{"head_dim": 64, "qk_norm": false, "attn_scale": 0.125, "init_std_o": 0.00858, "lr": 0.00114, "schedule": "wsd", "seq_len": 1024, "doc_mask": false, "train_tokens": 140000000, "dataset": "wikipedia_en"}
Each number is 128 + 24 x the weight over its row's rms, rounded and kept within 0 to 255. Layers, rows and columns count from 0. The size above them is the row's rms in percent of the matrix's.

# layer 3 MLP down (transposed), 896x224, rms 0.0602, rows 22-27, columns 112-223
size [ 44  30  32 122 132 126]
[[132 158 144 113 129  96 121 147 141  95  59 147 101 120 115 148 128 126 110 104 182 132 134 143 130 117 109 175 168 137 119 147 105 119 163 131 117 131  79 141 105 141 142 121 124 124 132 117 117 193 163 125 127  91 103 144 139 141 117 101 182 128 122 114  61 100 161 120 132 104 121 126 140 138 119 113  77 181 118 159 167 148 171 151  97 139 120 123 104 149 125 150 152 159 119 121 108 136 107 148 148 140 168 124 112 118 146  94 151 121 161  96]
 [116 114 142 135 155  93 142 169 121 106  69 142 143 141 112  99 137 138 114  96 160  85 120  92 162 130 131  90 155 134 121 111 107  99 149 139 152 153 133  90 136 106 130 117  90 127 149 141 126 168 107 117 132 131  95  94 146  87  78 125 125 112 111 129 148 131 182 112 142 140 152 136 134 116 166 122 148 137 106 129 130 166 149  99 144 145 113 183 100 170 163 110 144 127 136  89 149 112 130 141 102 138 139 119  90 124 126 131 112 105  94 102]
 [168 156 118  88 119  86 127 136 148 104 109 134 125 104 112 112 118 115 104 106 133 149 105 137 140 126 147 167 109 129 110 153 115 115 142 113 111 131 138 145 148 102 121 166 114 133 161 126 136  99  84 126 122  63  65 129 130 113 125 135 156 114 126 132  90 166  78 130 122  94 155 121 115 107 128 132 129 129 177  76 133 181 130 161 133 127 136  98 130 152 117 137 121 115 128  85 166 125 178 124 107 158 197 142 148 117 148 101 132 112 162  96]
 [152 115 121 106 119  78 114 112 137 121  59 125 106  86 113 146 128  86 100 100 184 144 108 119 143 148 141 117 119 123 157 144 128 128 139 117 142 181 139 161 138 150 148  77 111 177 131 105 139 100 110 106 167 154 136 108 160 148 105 115 142 150 126 154 111  98 133 124  65 145 127 139 140 111 156 135 123  71 140 128 108 149 153 136 150 132 121 116 117 114 136 126 126 157 165 121 150 114 169 121 119 142 118 172 128 139  88 106 181 121 118 142]
 [120 143  79 111 109 143 100 111 120 130 142 141 140 156 146 122 150 103 152 135 180 126  89 111 132 140 149 147 101 167 139 119 138 120 174 115  85 110 118 184 124 110 148 120 123 150 116 131 151 126 148 118 115 102  86  91 143 147 136 139 125 150 114 112 127 128 155 122 133 102 131 152 142 122 134  99 109 153 135 130  95 128 127 142 113 126 123 121 115  67 161 145  98 123 125 145  93 128 124  86  99 116 137 141 146 154  89 119 128 124 134 136]
 [102  78 139 123 111 128 134 134 125 126 116 193 141 138  90 111 167 140 132 128 191 147 115 101 143 133  99 114 112 121 129 137 129 112  99 125 136 146  93 127 150 133 140 146 108 127 117 141 158  90 147 139 160 111 126 108 137 104 133  93 143 138 122 144 163  97 132 137 136  94  98 121 118 146 185 109 132 149 107 151  79 160  77 129 128 119  48 161  78 121 117  98 143 102 132  95 103 141 133 128 151 118 124 122 133 165 132  96 123  96 157 148]]
# layer 3 MLP up, 896x224, rms 0.0704, rows 23-28, columns 112-223
size [ 56  56 122 140 119 111]
[[112 124 188 106 141  98 128 121 110 144 155 118 120 134 105 121 131 148 145 170 100 119 127 131  85 151 138  93 140 124 104  71 118 157 147 118 117 137 101 128 118 132 128 137 134 130 146 144 156  96 159 120 140 172 153 160  57 115 120 103 116 136 105 115 146 136 142  91  97 157 179 103 145 137 115 120 145 172 113 136 148 118  81 119 142 125 139 107 154 150 169  99  85 163 116  94 133  85 116  70 122 123  76  71 111 112 160 143 121 146 141 151]
 [117 124 129 118 156 142 137 130 143 165 147 104 152 131 119 125 116 137 173 157  91 136 128 121 117 132 175  64 137 117 119 103 157 172 114 169 124 125 112 110 142 158 130 133 122 156 148 129 150  70 111 160 141 152 126 130 107  79 120 124 125 124 143  90 170 160 140  78  99 130 161 106  93 125 121 117 150 132 116 106 107 146 118 133 155 123 117 114 125 128 132  99 100 141  96 110 120 127 106 163  89 145 116  88 129 146 184 121 145 144 111 136]
 [123 113 131 110 110 123 118 124 136 125 156 122 132 124 141 133 180  99 131 121 125 177 122 136 100 121 159  91 108 122 144 122 135 105 138 137 182 151 136 114 160 135 127 102 107 155  80 139 154  98  87 105 179 158 118  85 116 145 117 177 120 145  98 134  88 140 150 105 110 182 112 197 115  89 129  75 147 111 144 136 114 112 148 133 131 104  83 125 102 110 141 162 110 154 173 119 163 123 131 134 105 141 116 124 102 123 131 110 145 109 110 135]
 [ 95 119  99  99 141 140 143 133  93 135 148 120 132 129 117 138 154  94 163 162  99  77 145  74 136 124 118 102 128  98 164  84 160 117 124 133 137 122 107 150 148 102 136 150 118 106  89 156 132 122 158 131 147 129 133 120 139 136 122 126 141 137 105 110 142 152 147 123 131 126 153 127 124 127 151  95 158 171 130 126 132 151 126 161 129 173 145 111 129 131 157 126 118 123  85 128 134  99 164  76  86  96  86 144 151 155 129 119 159 114 127 172]
 [152 107 127 151 164 139 154  98 130 142 144 154  87 121 110 119 158  59 107 101 112 120  98  98 113 104 144  74  97 128 109  94 117 145 126 163  65 152 139  71 194 140 124 113 110  90 115 124 159 130 146 149 162 158 112 126  94  99 117 144  99 138 143 120 185 135 152 133 105 122 123 125 157 146 102 123 109 135 116 158 139 118  93 111 119 149 129 152  87 167 197 125 127 159  97 113 130 124 182 129 159 122 124 132 112 104 119 155 133 113 175 149]
 [ 95 145  90 128  89 105  97 135 126 127 132 176 153 150 137 121 132 159 152 102 116 106 129  90  97 129  91 115 144 153 134 134 183 115 141 145 115 118  94  96 102 141 147 145 162  68 114 148 153 114  79 148 185 135 119  88 108 121  99 110 131 123 134  79 129 167 138  99 163 150 164 136 124 111 149 103 181 190 123 130 110  97 138 110  89 118 113 108 116 165 113 147 119 151 114 110 158 120 146 136 116  99 147 138 134 101 142 128 157 153 172 121]]